Weights of a small GPT-style language model, trained from scratch on English Wikipedia: local attention windows.
Each number is 500 + 50 x the weight over its row's rms, rounded and kept within 0 to 999. Layers, rows and columns count from 0. Numbers have three digits each. The size before them is the row's rms in percent of the matrix's.

# layer 3 attention value, 256x256, rms 0.0676, rows 79-127, columns 128-191
065:406525555454509532427501587534514510446496533511524432520449541551606540453540440470493464484455524551511454430463496610471443494468506529467486485478522546504532550451562498497451542508411491
072:545423529462457514587416424572450563490492457438462546556474518509425511513534575517508479433511484599543394575587488515556439536430462522556462430463410497597522525528527605470523520557539513
089:494483512504527491486506527485491380568476543536485532410559478551522484650490512442484455518567551472409533449455490477476543533490494494506461518535527498460494610469516456551546536522479472
071:590513467623485433516534561506509422492521510528532531545514349529482556570558502483542438608553446444532589443510523403475607581472503550552439591524550518345468492460485435512503484495624492
082:487487488479487535493613470435468563556514468441514489421504468464473519455589487437457427519534477502415460526570516495494459435470557432505469378523535449459513447463469622423501514496510481
122:528492473476420479461544430462519578577544534528555497387497471573430440418566522399466378586437458481491461524562515420537589437470552448497474472544588429469527464465415576494539436527556486
065:519375515525651526426537474427521466565523545489482477471537478537537398525501401430598487446523500551531483488456502548524520526638527522607520479466425493458516502494540550562466646464554487
063:404395481502537479536453480625484555532512529572511512488500516373471523482493589471591362484497415515491468473543548524473561507538459553486492414485508596465483455504450585455453521487533522
113:582459423491490564473539488477467589522466427504502499498461480501502525459521411520477427470546528483410487502523464514538476449490599353473568447530527450504511474437436621503480514487554459
087:439406489482491552488564335539544524515506502486528521438426373492494573450561481532444423409519430498453398544572503455528529387556408495505421478490488499560502466512558560492503520522490533
078:560547554453440458424569474544451628478498503509419507471546602449559529514427476475483442481419388434466535461455487525544440513514435536446582455539500536498525430528523522443425420466605477
098:500427617508493563387496463547535554548527592541523530419526482548447496500554595409489477524484403514518467507559464395529559584448506493518502432469502478500553541526549541519548463556436529
087:440453562476468561520493460429543491522510488525505489455495552487440448452523531538532537444436475493562562512403463602519354475451564491517528467519499419434513444568513529527521488486412484
079:423581516609551474484469553466546543493497481463573540466472369503546571559468415433453477407477469562497425549429410538501447473454488528407525418458557537501510603551606471437461543451528514
065:426450525485426473579401579666568458547526522490457579463516556448396457515583563501507498528502505488410473542493522476490567456457497537443548460550483446557501504491529572523581519509462551
082:419460509433555454545468467437592511521468454527471475530617607535481425528498460483591544521529395481503558510440482470522412515479608458544460399487550386480529495573507543465437431476569443
072:517559515479542515432425463437482562485518514496560544458566506444524472435469533466501504505462504568451457432524535518534567490534585552610655423510493506549473518552549563400490446499503524
071:423513409473481504473447533565584477576500564522558492556424526515434510500419586508570476570560550426497550462390493429424465454637500491582422506551523552396515469449455494534478548465551489
078:500471458497544505539523460423424451529493550525481482398521554450502508507468523494504520432506473457564523459485524475517440503606442558430516537556473533515535420492484597459460554562504546
073:471502461477473453516528538474594498486553569588557546452515472523584491482459520442494453616504451404459573502471515475387560471470462570520459475597605504466483516591484438464520492498532489
074:510521541494536564517470527474543515552474539473495525542552392473446517493483599502481569519519588538515474543588485406481500502625498459570426472462418428544480459519524480549501511558425495
079:451513526424548455450470449402446523528469489542486488543438487540544463472470461486505510456363411464526594477483519564547481484529540518479549537490540497376500395539523486482453494504582499
061:556474471472456433385477519569440498527525462484445495500563626540425446476493415487492516532491409593527523510464529527571443508488500501528494406520440465485494578543537480507534507439511421
066:540487526463555495525518511521513452528482548480468390520450517484505526508509555506563492481470523499501519558470538488559371508501538499525494533399492410583534494558525500551471502491561421
071:578533529511462522525528571456538522435465525423479379530566452504497481501510521489534573514499586461588558547528474483535472511487528472486508511534441466532473474485458515545499526493444549
057:514550662536530474524526512467502464488473513527507399465477519449507586462499473504554437473457355489570473464578530502563539460434520545440607487474600436582537450443503479434443475518572477
065:529561577497388454468574470475560484494465557511523482446555483518535568454330500485478490518504525436521453495526476458397384524415566547533554463537583522514468426498554448434459449614582497
063:480407468372532520417491559409516516451562487414424476560506499463523508489473508487527534519462521616590501495570593428523458464428560443557468416498546463438527471503511500545543553482510486
064:511563515437321504461461531573504553488521523468503575507499474530521521391500512521401450553509524424462530483429477482466469492388527415548516438537532484427469377487485499464485422517565496
093:473542371510459410476461522453510444528485540508500490521552451569481493459509476517495466574441448460409479554484504451511478479456584531525465560527590424459455551460462434516514499512619509
086:392493508489526499532478420431467537589481482482499516501444478472513537448547437505468479450347381542379449541535503582522431466433571514497561511516551420451481515527503456504460457489548504
088:534624549464513469400501513478431529559465491549462499507468593507532473480384461448458542485523523465577573427530472505513543509534482519525569596519484549477495454479458469495455542477494473
069:591529552495468497601510510438514427520504541567543453370587561480508471519553559419427449568494450416508458465445504555493565470524427563528575453561540509548557425549467558505560465528527473
074:515414524417453549611571518498507471432509485506541459493531637458495531446559478559543483569476523562479398474630630517485449421456441514505516509503537472549528347479469505535462437471568489
077:557481519531583529549541510394487450555472571512508522484515574545575491555468453521527521502486545427487549420448493587489389502515490451617442480561479507487527435510513474541498445504535498
073:463506608556607482472562601337520516521499503463471510447447608567493476568516421505478516420547505395438508495455491540564438489565572466449554475484538498500517556507498537486447475446469506
067:471509522492458505553521455447485524559475470526471569500580480522459425466504499433402463521496576407469532472409526611469557475507466482512489511578478545469452498496496441511477479484537560
065:482464442633563449449511521539522509481564491513490477533570470466392514517512484498499480503488447359518560509475561512521598501475512507440465482480574530498471562497520558561518448443609512
115:521500551531553479516565591460560491476482496508472471467578485569508573559433520522485557434513476435588544523428479568520508523618477439437548531496446504534504475526584538437492514472529424
071:565537586459523531514540563474486532451486517457467500463454525470630474506462502460478527568459545448438489485494532476508524512575515443541546459469518476476513452543530544510517489484549491
083:492479537581475512600530544527534465513506525517528448461496528395457486428542598594502408565414500431501543523538587452499518437541478508454445589557520498482481470465447507517475509407509441
065:622559558435498487461534472451476447582481531576521442595501485566575549526537511460462578530497418428431562465459476483470397521481483587547466590552595535431533401504528434409521424566493515
072:471611510512420422494563493583488553542461509480513520510455438479565538490483451492539521532484463402520525439540501474472548473514487435485494518525549568321477448451475452475453401519608535
070:488367465552661525460520582492450441472510535486533471465491502454428431452525525456483394491518414606497559499492424434541524680501556550485576508484434551503520558515416583558538488490439499
084:567570419546441448461461540474514502501485509439493446578546447472591601546495517441491608576531512532626555498584518448506469579447516448556444475500465428462520433502555473449475461515535541
065:636473511522496534590522478549479432527517491541531477465589536465432476453499520481432454484567452415477606457513532520563520552554388565492477569624477517526515448458505501520510544514430502
076:432443496515528502556526565483567472493525522443473486535500453523473510529597553551428560519506555505550476526493448527504523523530541435439491479464511494493504512513542560609512467527520530
077:502601500538514456507493626354552429514500488457555507445406464467446570567512500475534470500558508442471557490386535492485512515542483475508428501534450481511491577503530488453520518424530477
063:533514569483514493451503481518445463524477540451467446442502479430545460496483497423642494485467435568472573471365503505500482575472521541524450447530528434431463561527510469472512550535426434
# layer 3 attention output (transposed), 256x256, rms 0.0652, rows 79-127, columns 128-191
058:547485493532515562505531484466442599529516531552453556540499560425499446436474553423546466485473439546471486535619480556533447485430548493590558532507430486477509467570538469511579487512523478
073:495592482535479480568552527562547445489469515524468534434472441486493526527583519495460525475505563466519595561448501455515487523420474436503504546511513427510557526345516416499473446555507524
088:570506414470487482486521482500469525505507493507644495497536494449464460470538441556571550476604491479529588519439528635559507511504466524516528465540595551495385399487458487469426488413518487
072:459442467502444469463491458493414485492536404525481524393472508467501479567459490497516503466502560586505428411478541579505459488566462545458524402469532464550467403499491517466534525538499524
096:476544583484523508631506445511572521504494547478506492492467489392626537461477578469520550506551538548527577542472411526430480505497451520378557570496508488480528532502526507472452455531542578
119:525496523481489524611506490529533515446490510486464519529458519396579555489378590491500548441474521529510500508498418543437441512534450549364567523459485485520542492553497486488522474529499540
059:426483538493516412495557477572471509491496423381539575508441446491542538470481472509448350480469512462528562461478524516477440481539511512434510507433529454559471489492448417520563457526496447
061:540587491555397546488537435558496410501431413516495495431513494485555517535541430503463535480499525466531541481507470535535431507469596444484463596430545562535471483470572436505515516521533508
120:479501594565461492653530440497627500474505555474490487457465513461598524448552574507537496539558489556527562542458441502450490491485437537477566562512551450477542518428515478469459428549541576
097:482594559491558493593475511466600534530493551453482479543446436494485520469513589533472571494519574497471536439471394520483461530493500445399516492493482494412510600525580493484527492488532516
071:492440528549517601482499535465539446560405529429471443430484561489502445487497439459529498577533507511474488432522463511468554511523514510507477516454436414513490522527499635523497556508463558
105:544493420506514481494571583591496478424494471516426532526464528464505617541451494431481528443466516461490524481478475546539460507516424489442509535442515410531502479545508484538535567534511475
083:516542525423479569495503550543464427519543509519525466550508461533467602527407473502487464513472531475532462544545510444442435436483478469517462563468480455610563532449538432437495498596560497
073:528442478556443514534552488533522473578457528517503475522504586492441589521494433494522524597548480473515522453554414555474466526450444548530579511509480490445483465570512499458581525540474413
060:577570418531425544556444457471495434503480548555593445583548483527469553497538469590482584455448482491558506503437381471418523526426492515568418425521538564512489510470525502453381540534567500
083:538564557478569523436466569435494394466401443546598490414531446513474480470543581469552466487463503467509489494510411531436582449538447469479514568504445506545416509549465524578471507497435506
061:508487537481479475517551531600476446553363557463498471530485542512443479554434506476438531492549526428571480493351476511468495461478501473413484588526486470497453474475553423563486591538484444
069:526561477573494555545551395418484442483514445526458382485451566586531569493584449500514500431460444581461482476501480507492517484478544516563495511466522571513429448542535539491416506527511561
074:554527583526510560498497515591588458514474522419486511529474478582489540488557489540421426529518517363489519510533536396559423418495526427501451607491532477402386522497498500522546514507470547
091:498512463457546545383448535529370469539497437527526493517510482479431456452434483504492569469442554564488443411534511517462509494538592499462448469472457558524456484597478510538517552452498493
067:452569463461513450518436503515505440400525403487506434478455484595476558555479582529451434473443541522618531550400545515487495496497501428468498508557486466560544456441468470492519467523524488
079:567472559535505576510487519510521418435487504451450483481461590490430465540477495484479419590526533441391418433585479517631471481446484473506484485476442413530381517543499417548580473554467507
055:429496520408535498515563560492459575535474487501567556465548468426576488521489507446561473475479428532521523469507485532458583482542484429505491362453485398591487401401472588534441488566477476
069:451541542383452457470412496426501515499518491484555501477491392591484518471569521539428483542454529458426519538466423528418577581488454450427568462607490461509471485467413497461431418580374511
083:471461554464496433487451439495455564457583467502473527538547470536606467503490441487461491542426423502543491569530516467357543533518462585444544484530536476554522460501444561482457493489464524
055:513410516440528527472412503484502455487493530485521564463597520515550496489427565509405393514569562515509441459488524521419472483507511551492435525612501500468515520564598458496559536483479461
059:504508503508545472436500452545427508525501385580442575424584527522542507535474460465417476540521569577499467507601515591454508549568519583502494621551563555560554435525460582528569509493454493
068:430601513424515436549485424507636489504539466543489497472516428470481457515521590469501432488497503422607518438547481509532487485574549473469441558463441495515538552548526525545468451554562550
053:548536455539536507522519481494392550487453521582472493542602512450448500570525458512568514487495503592479532438516536511495553520592458551502526538486528422601513526583501561495415604473493497
099:520509489458512560531464501488497493513509424533500494504537489467424458501342551534505483466441530586502435416546479595497403442503507500472523480524417579535525491503508448421465476413479449
094:578464539444526521504391521448509542514504540539543499519547482604444417516472614491521456518465526424446485476571418510575486430435487466493529486517415549489509543549492461505542429478444495
091:555358509525500522470518506449524557439446511509478519481504613526551448559512435490469394527538426405503501523552510506612547530562521455538416438476537499490458482489496526554533498478493478
074:528452522466459568435458539535366525454530505482482522604510527582530450512433452560486540477383438439486430539507487439465536480498494486491475439495532522512465438583422538520531575437432508
078:483536574458533465464371437404522502459525561531505510436522454544576388436560582456504502496477451413477460541462406397402537553530577482490435566471453553485524627593549589538480536483485545
071:495474512570455459440521475574454479459527503478459427500493653555541462492542535448550523491485496451544557479430474469413530471562513540551532498439579511559503495524548520469546531434430462
067:508398443447513524482496520494565445489525593523572533509553545470536556416509481409564448556554493551473563546531529446415509469495492582643543558460473531523511538500522541468552486530586543
069:501471540564599498507381471495458434432459511442545527495508523472573432508484422540502564532541497493473462522519560468429488459408529507469483465462486497526370478538505530538380529447534608
061:465449524550439530525452428520542393469431497555521501418555483464536430555495485525430532568561421561542453414492467492399554497514440564595558458542438513518421466539498470563395517554485516
112:484449478444478465374535514447544524515504513434501491515507502527432537487585444542556427594578485470486483530449540496540563509581429443603553421522630441473418476510481540520578527529498508
075:507478472482515499424524508442508486420514486456472558535537535509524451479580470416556500516450475529475495479466452501474593542520500576458583501449549440515468555561414621546505486471504536
096:518457503459399503476379423378431543449599485518520476534539453623607439501505459502502463508403404488487452547498431481452562551495481565452507434475527571552478450497467595454463459455445517
060:500454566487487559472633542460472513446578483550423474467405479529416490435501485508499558553487597474464449432530452516571521471482454453435551541504541482499488528543408519531550497507454523
071:521403527606495538487489481403519549446523493540424449406527589513549487552474434428522493534524538510422437444531476585532466498518480550528511512434533578440392561585586601559583570449490477
064:524555543381501512443542505544462513514403507469553582474542472507556450517574515491520510484587562464519498469487534486527440448532432452491503518528513468566447438473532410510504460502470460
085:434512468475471465489571464571480445431563397510460535469462469523434536590475478467513505513451517490585485460468483556525504497633469458436486515546566412527545518475487502493491527524432454
066:489519511515466534449479501575400508510488475435539486501490433518557469517463445565513543451560479515578522569454511485381527510560533541493442514514541501494440457388512521410455515508478523
069:476489487507477522502425461473430473402576554551505564536516568440529512544439533473451496575519509568486389571460520484449409500436483586626526373515453456518548583509522467482535508554580494
077:470480501552452503490440440460522490503524505514504525549464529559507488454544414533515556503466479538439484429512405570453536489528482600455623466464502469470535469533450506501440493445509526
057:556501435407478555506603499492486477546441461520563460479536453510478462456464461526497487495593523446638510486562624630554428452475515444400556489441534547550463393518559437513429480459514493
# layer 3 attention query, 256x256, rms 0.088, rows 128-185, columns 128-191
147:457522535515564574484422511528527469511585614550553517480553534577497479447556486445431472583557487489522495474499455473565538397491461510465471412477436573451421441473531591456433432443448486
130:513454548451510579544550435532416541602441465542526452552485507460533524476386529578448544496525609393471572543540448559440522545486471485541537472513525511432567505564505530617593568574542441
075:511516414520404371464518505461512479453493508468450551427447504463470521521515513483539438464381416561537435501464642503525451536498519515460524542522507463576490537427474409475459454448536547
154:450535514540543505465413544488554426472600589502521520482537530565472485477554459439496494561553446602530458489494464458574535446500485476449486465476427531498395443472518539413423461419424495
077:495465564495576575592528462501436568498401487450518433595540453531571500478470539501440571515583542444499563535488401530419514471505452425597486465524528481397582516592563513505558552573538429
126:568479518460436472514576479509455538527424416509487483512466487449516504522443517555533500451444520428457524535492531560427490629475512533504527559502540458527608568518482424592561551548586526
076:442541458484434399435429480467546476476551469509456496424478543468468476532507413445534460482436447512558437431485571508571455523496567518435553570485471512570376514414463438486408494430467557
124:462530521551537528446448561473572474480587620516555505505529492542493488505531474503500486591571471561511479502479417448567522438516491442496520457510451572493416435487538562397461468432392480
118:526471460481464497515560475539483573492450343538504511485459496482486489489478540556526475409464502489427550567535498513431527523468526585456493523529493450577600565494467412549590516514532510
074:459555477498416480498523442516556483506533483558507504383433490420424553492465455480490413474374491486576432522510572522536527518502533463436501500535482523584437527398502445509468434509486581
078:464543453562510429407467555427454493441513531530540480501482553511463527479443363516495459518470448522549468393460522488553493461538562480541531570458505494552439560403502507431413507520464538
116:486523577504515606501480534495541466499534619433537479522535477519534518546567494461487534557605463520497447461476436510570510483526468474510545421471469567497453465501491542423507494404405501
115:546515465479396555530479489523423479570485477505495458536474495497482461459480607581580498453376557464380622557494500637485464494348497555452446535509484543468524556504486477599479508501577506
083:495527533478489491504515456523476444407562475486428539467420479493458541532533498510462428463498473419560457461502523530588434575538557459440491520438452552497395543393451494506439510530492558
088:474589481472466513498492547455544563482489465466475497495525530462624498495576430411458487522562440516570419470486588484569454527529483502480534487499499465558474458542484459452472533461530494
113:479549508496431468423439544470504408489580556555524480475511458529518527495531476563574524536512504565465421504501482500521526460501521488570477497542579502456495424458507521481475528441352490
097:501448497504527395492555556423527523500450417487426505526539568514499505527540556475502543492603449591510548486548540436445573528546429541566473560482452406480580582575481459491500549477545461
121:493496494414434543551542563485450534596512472568502487459507449429453487440472584511534437501443536429400540602537508616505468529462442584522516476543522598468546556453434529546572493474522578
103:568481536561531415505550468496487502585537375583462532534551517530476466494515492461425522447487505504495584472569479539450541506497581464408462477543445474530507616477466431518482552466542537
123:517540516495505449540556487454487511573576533631548496508455559527538483505552546471486526540493562456543571489475534386473486497480501517483452526431523453539456519501512538442465507539554469
094:591572493591534485456504587545473494497526503532515589493575608557483540525496467494486536505557477545503454452453519532423487567568446525476515498495477558604527592559496415586558568522481488
111:500469487456435402579584447477517553448443467465487452466521495465463442463555592512486446447494493539549519561543569455426459452451505500523467477522502494468581508452552543527536522511523526
090:527462504548588535426421501556563493464528470570504517474501507420508517531398513563376439506558505471611520426436516467546552445559514496433552494517448558623431487483524477538533542460574563
109:472502560543560460470480524425603417527555478449459561524523507499541540484487432417458526503625562607500464494554429483507550514531509510454558529490364515552465473499432547411416495465433523
107:559546443499537456595452503469491587544469405465493483531459464485501451551500554492457496457449527480432601534520534473487514552435465565527461551527533513527511526593536417465507472454595438
101:414470426534503516545490423527573545464450543462447452506485530575562583491487515526477445443480554550454515549496497541488487486510504482466489524492397614568455531445486419473534509553577485
119:485523420434500510594510429564492502618499572502556439521465497561474441494582518493498525498442409459437500416502495514509423413469467481528588443479573508485548492362501494504500483548533511
116:435464476491554586562513458666588494517481462405444531506454533374507530485462533447613551411512542526486386487589485530545554538533486550474518450457502561515511495511526512496509495501601467
109:476447479515493495544445509423450534442525385505437461461578460523506462604519500493435393470447457463485578488491547548449476483521405521511442424505546579594498501479520483479553537411447559
104:510497589492485517507509487553483440476476578564508523490459504416541587466538533439555535566457491539581522481556503466499412554512552543513475483484456475523468513490503545481504433507586518
105:535519485529555583404467616407553500441462477530447536529502455488491513601485491555367468492570546473517572440474502577476508600512459543477527516458471598606476503473427406541519548379412571
103:512514566566558461436469496399418494506562408626474522508474552486403515530417510551521525444503546610517606462544525434461537418507542479435460521500432406511519491481492502495453523458456496
102:571509571480533557490460451599480449494505518539442578372455581432484546499406524481531417497585480468478498483514463514463567523540513477484470431491462529560505486486528477524456564465445483
105:489468493624521502537506448482547550484455468418448478583489493464556528458536525512522473510544482493518449539514491523466480450458525390557544529518461480596552409505527578520509485497566436
100:560496535515484439540536513525401548435493461503506443553573435490514420510484473565550526517514483438465482488431468446465442451536500470568543441452635411478529498606488507456513538532495459
105:501421465499534499527519554406467552482462479523485507488497638583535450468554442459402472575533424523435559461479548474533561550460528496459512433513502550492435572565505438478491543426517452
089:477441509412417418581468456556521483513471491536495464505537553509470556441548529518517469534516505515515444573509490460569491437531580479563507477571600488444493482446493540498541441461514515
101:468513597446564587531577491517508508533472518498508506531585436464489503441465485511465447594516476325529505542448446556513544519511539456545534465516539630390430446553532452522535496511508504
095:472487527516473557524457342601544540447461503435436506492457502438519464460515414501425543408449499550508571480575561510511482492496607518535490478394489541533419507429550503524430482538513448
102:490469608483572508466505495506438507371452619463478461466479515536456489511546522498555502574503449516576510531411522512503437413533491454562478430532552445528545530529525512475591539474494435
113:518552513467520538382488488520508490586559628599574556420498554498524494456517441463592503483462518480522444481487452474512547443503560486431591444477402521580453517450468573538532404524410520
114:496500510519503484504586435467629505570485554446549467534505404465493478498614564465516529489490505540524374514546503448524443400519513451564472501535434525519508469433494539494516520526497498
087:500481563506500541455599505570487537517484564518497501390474529490541530451517427545534545377508528469421532390509521461530440555491533466578526465415558502459468526413491520597475565527549476
095:535445479531544581468471522478494557472484533465462556526573507472493510507582490416421501488468487455488631491442502539555542534481551503468495463444468540581433535497489440507420507515534515
105:445536510511484630571578559545505461473483547435432538511498488499439512504554493483509540515481454472349540492411464610480492556464459500555578466505590572514531487542548426499506490483527517
103:446457516458563456540490543475437491376449521425413555440509524526442488547524492456494520519456476452518543460448479545478492554524475534546520407496573451392490565541443447570531582455466516
098:566470498491461569473507496508474502568597549577583502475488509509484498414538456511459467523483430387434425472475412535544583476488593447445505459464496651543439478442452559529492467510438515
111:524451510495537473622439545548520502440506486460478511575466434492425555393483583459474526467474510447481560573449498444448508611572478571444470588537494490466476583578446423445424487501540479
100:537510511515468520572526521496483499562485454479545480515519434482461485527508504494596546527540534449438431466437481524476519511497439551534458512511492446529559511551583475487524558546503468
093:502496548526547416536530491472549495465480499554462516488508529499534460420471420485377551501501486476518518413476562375463509575577596518525444480548515551485469564495503421476464510424523445
103:563564507382482501496523435465538479545504537570543450557476526506559440485570527561449484487506566571538398476547482486516491462465476402395519533496466479480559499502449538568497482488413558
119:507558524495537467410545544522519498474498520510474466540517460495569460555507530665460501460473440553512604443495449547460525401475511485469547489429486483454492481486531469485471494523457521
091:465453458543515502545472462465523492466551534460439553477558465528508478474488405467400565473456520543531535408535525422512583563534509536429533440400463518467418517509538434510493494472565534
095:503445565527468404418545590479564441444550537592548483442453460591471465471509561479527422552540532613497459533509553453465459518530479433550426529524476486478541483448500486447488487475517502
123:477464443560423494452444475486493457419520550455526436431487529502553548502510429442581516448501548431476370505425561563489503507549511407388469568519452632556516554461427490525464467498537483
111:472543460559385458513486399542497493559513531526547448488456493547498541532540432485478442485614531453540424466522532472504481481655484483491441589426477513511491496446408590534528451545446560
118:428569486449523471522497600482533490568519514540537550497477590506494535615509528506572485512534517475596568509562493519421589419532425556395546472560505465569515494521551523552525510448498521
117:432489517500475487464429532487478489511534496539521573525428565528534542493471583566498558483510394545441537500418481438584496538510522451480495593563513486440563429558513492481456534455589467
# layer 3 attention key, 256x256, rms 0.0858, rows 128-185, columns 128-191
152:428597498555468500407392477478560501465627590477534547403457558509488464464590486452479534547435438590517444476449581488591540454441482563464459481415407501515423464395427526438440405442504526
120:444512560510528549459512555533465477468523620500560472526581494506552488510569500489446434502587536485506473495494440534604530484560488510505505424505430523470522479562431559490480426471487497
097:551433453447482469582541434486501534509415388527402512489468473474493527495427496550557512458469542460453543512516505496356442516497511483555526556545573461475542547510578454555550542553521470
116:467584462557456466435420449459536516486586519496502542397464610485490460463527488426505555546361440587520440492415603476566529478408497561489470550435443462505420498355501470463471421465507506
082:477456512554586510490514553480478480500548598517583484494563455561520497475514448462450444554559461491501536474557483512608542449625519527486419417538467560489490449534445513491476495457543439
104:562468499449524520553612520505463505487369486486480469594531432444496547528422481488501457434605579395478570503511431515423470542547477432547544496545565518496594545616565529551548618585494483
090:460527439511495498492517403526523495520476431485401525445449539462516503497487566536542607502418552469492492487434563494408432502389525504517489585499496403537514518441552488547560507540509487
097:484525471520508466453393491445526530513604536510516486409468599528488451457547481466480496538401417568548476487472608478602538455451482573495413503473450503529403501372451479464451365475534502
096:557492507447515538541565518535426515479455422458465506593525418511552555512451522545479500455578571451445518501523452518405423544483470436540589475512582457458622470605549554478542609543500484
084:488471427461472561394438479533453516460456464473380472420470447553576499449432506566522552494415558556463533501483519464466420472368554578557529549497608490542522493450545482544598461570469438
102:510388407517488444504480409478540535489546434455386445412513508507450446537429461464571435525454483529468481528461574421408446483411520509538406583506577428462433485430531416578537449556531517
091:479529514560470461481502535471517537456616564501552525462478517481482500396536511443449500517477454535594489482504543463599525477523470574455426431521502519515428482466459508497388401470456526
090:496413520470546558467587496520454483430424479511481551508572437406496561598482486520513482478594553518498501476466404520454516532516445503565577442467547442454584525559543551501489547517450486
106:444530510439465591479452403487582442469553534451454600434446513456502495469498564522496586484404532541514475450377452504486508466473490600397491576478440420499455467442552480533519458471485595
110:517514457520484430507532362523508494612458485468447513467456527461479522509464493442511580465475553376538555477518595477535525507508552484502469603451565550591463506450538535537460511572535434
091:440524508559542430470491617445544517509522556495525509489491539488441541484557450473531493564513421482559486419464519482592555469553515433492446429485488602549496514525434455444435434442535511
116:543463405471523417562472423493380490555415412428529538607511477564515444516462490515447523463543504432540561460530558491413398567492532380513523560499604451449556542479459441545557582548546543
093:468448524429520639473537484530444426408442496493425543522499420437497538534424553519490477406566548502528483510443449564476494598507450486530530466412541452507558472549409536508538570561450498
102:586487493438527490459479427498521418551474555476467495478538412581450447462553541604481534508448441476457568499537509577477441518529489513515533538504526480510570487471437441487500524564585494
119:514481422531568454477498372432494520537477415512454506474564534483545491573467480425570508492482503521510468465505500519447497529463619434481573586478469519458450550465609530589477460464493505
114:542443515391424499580539521596440453554518490457475529545515456516588428518505531565471502520557541466498527428503493506507471507579504493524543541513506550464496491472414508471518472432522499
091:471515450561551574507511428548451475470393457536437467556498460515481490501460549548521522426566492486543508517496529578429526562469442499529612557482584466539507572532492505587549587610490482
121:517442461505402407502444373574545526508538534446522441495483534535504475456509593448485498481380426537442499603543573455473449545343482534470573585480557424429484473414491520481466376526461424
085:608428535497460410567463494513530548591598479546533481521490517536414421418520521495507538563460477506537533493526547426569416461483547421510407530524536575479430477418471505502499474495546469
084:611504482426580510485522401529415470483425467530496571571544493458492544600459543459487519488613480469500536522523447467432488493506468490538542502490561389445570506547572504503510570525481505
119:520531560473446436490473393506529483638508493515523500481453498482457461519478494432529629553460545471546519463504556454523408458508483543542528647498597498526463443507513523513475455578520524
118:430581535586455557485536540460488433382583556473477505360483539487498556464494512509443525415549500563550576463402455590497571510592512572442474470445488502555435537637532500585506456405457616
113:443481500479461498573498478546514538533505539482569446414442600543529424443439538522442492483442505500466510508624456382588468469441637502475511498628461549477556446476523512502550520497507530
110:506444459419561490472514420515533458477545505455469481509549402513525502436565540517466479539462487578540447462449533560500460538527479529558580577369568487461557499489509507522526520555515437
104:494409444553489483543595442461578595473431442497449489557546509429468463501437520375544397506509576519561481507503511415528535507551506412441435528499415532531493524465543587554535457560572425
118:546462535427404413497507431524519511574518529470505498526458489533511444472564514417512489558494510563425475567486517465518430446445564462523427545534564491530473457487443469461519540522495432
091:588478412541522476523436491362551516519493485598455511494549501531485444487474519513491453668557494500450556428484481491478416556472499382508511599489504391488445545369499465583490511570495554
102:586440529511445390527533502503590476478563498477546539558443529537467396359576540529462482543522543599562564514565491542610457419541530510514449544493386520505503503450423491532598478480491530
104:525507510484597534584514487466504507470438557473476530481552560546462530523491560568475510422526453424549541523476593493415563472426431468528470515464470541503535551477560531485524550605545531
083:471528487610590495448496599506406490446450522483549437489467535481616526462557440525482587418522438455484460482496483525420536493469462574532574450458551446425587597474532492500492499504404431
124:592423478521436421477510382506499525568490385512456482500562469493481530484491479396596538567456530495516446531559611451490432491477480506557512556513626443504549534488587570555518518517536388
098:448562485479534585498472539511471551412504550415537475469497561508525491495530549570402501396439427518481446532464514604522487548439431490540450420470519475532562547535460484473455480539482541
094:538568506497431463507467510531578551537514563549607494473424593479394569490602457523473416537475460596549448609539511417609571405452482556469521384566477521542485552526422528451485452438511549
086:478503489475543430582472469492561521616549412554458552517507476470449440460473590514536564604457573452503473487536523472491495473533526482485407620506518515546391475453478462549505414563559547
109:409496329465490560465540482510453520447364496457513459502549456478553551494465490419443485457467551457428538485492521531449468575533458495544512520497515480517591564495520589553541531577520531
093:553445535458440477530385580478560530488593497464439513540459520481567448511560499498504469531513457494466499503557462537581530442495553507440513469484411518531351455433528504490356457439436442
119:441544509487525551510510527465423587417457539415522469475502456560482543505502494490509467345476419556434551611544412505477524468405504515435546401528493511499535526630541487436453531468530481
107:509506468414466402415499570473592471513600517455531425522503507556424407485510486518497496605462437525511515550583494478523464463503570527443462519469424592488422427488446482418425463444496476
078:438448481439489460546521393486566530648571422546435558504524526419512422508536481512438532613497564464553494483440553509510456502518571396511494623468510516523380507477543498589448534496570494
096:472538602520477567520593560572434443439447605449597533423515488469538567450533548551457522460540484511574534496503486513549554476502500554544533460401481479526562495570419560463556529465508462
108:520492459461509552559534467527590472487490556527468485525583470461492448457582513437593489611506501503520478514425578495564483471540509548512419549529529463579588463472483503538485541517636466
086:469497554506466474511485514475504512497605503534497529439511534557504508443611521589481455560486467564526452476485554532589638397532507517488498434481487601486386446523492492465449450423489465
123:540544471412505539505555506519531453482391479548525570544490495552483438587532524525542510589549514468583454421425475523533436515585500480569478482597507432407539478509457453518516507587569507
083:517560535528538507516491530508365477380409587463547475513495547556485536489468448521449495404524456560453570517512464508474536500433459575525550433550474459460630514560508490507549528497400442
111:601575423430443345430452470395546481536569468532455584545498489594440442530505506470520503650491461550529491496556594465580444551488453470497421566467527531461429436489493422549499515523555541
114:505552559623505484416479533388538495600546484579544484493501577527427585501611435544527551550573434459515495545492435480564556446520540477522616529478454490503512585524526432480450451472491573
108:559469603475421415486458585521516522481522460443526484435492532544452463495594410479618510502497428478581454451484444526430441493514528514584487518510534494500491587445479417474467478476405546
086:487430450419512486508478407542497521539523404536362477545491432495509426517463535464509491545499573446495503519467509529461433618502536469506458616483582480468435464489580475551471581561593485
109:551528476501483527495560493496423424380415487484459506611459420497563482499448526371543493404517454470549493511562504524400364556536492519489585520529453512497492467550563541508542616499523490
126:495491508414516516527451519412553493500527503500436605505428458570459452474488521523466543502526459512524485394526577538506602479478526543502607512445487465549504441537578517487592496505568485
116:486568576544543500457515579447530472569542547523540434497450578528478535416512491555491630467575503437483493574456510578489595499532546498469452448498529553512487490507472411433491508549442500
119:573442527531473507430539474557529577416501538429518402563532434432477573531448589468495389434507463571436532503564519491581373516509527477501482522445465494536522520548455548429429458476528579
117:527568470510447576522434532493527567501433605531521537492529466457416488517519432490439476476510507627526629508513519519448611509473532439518568498487555503560510419491544542510549530456550526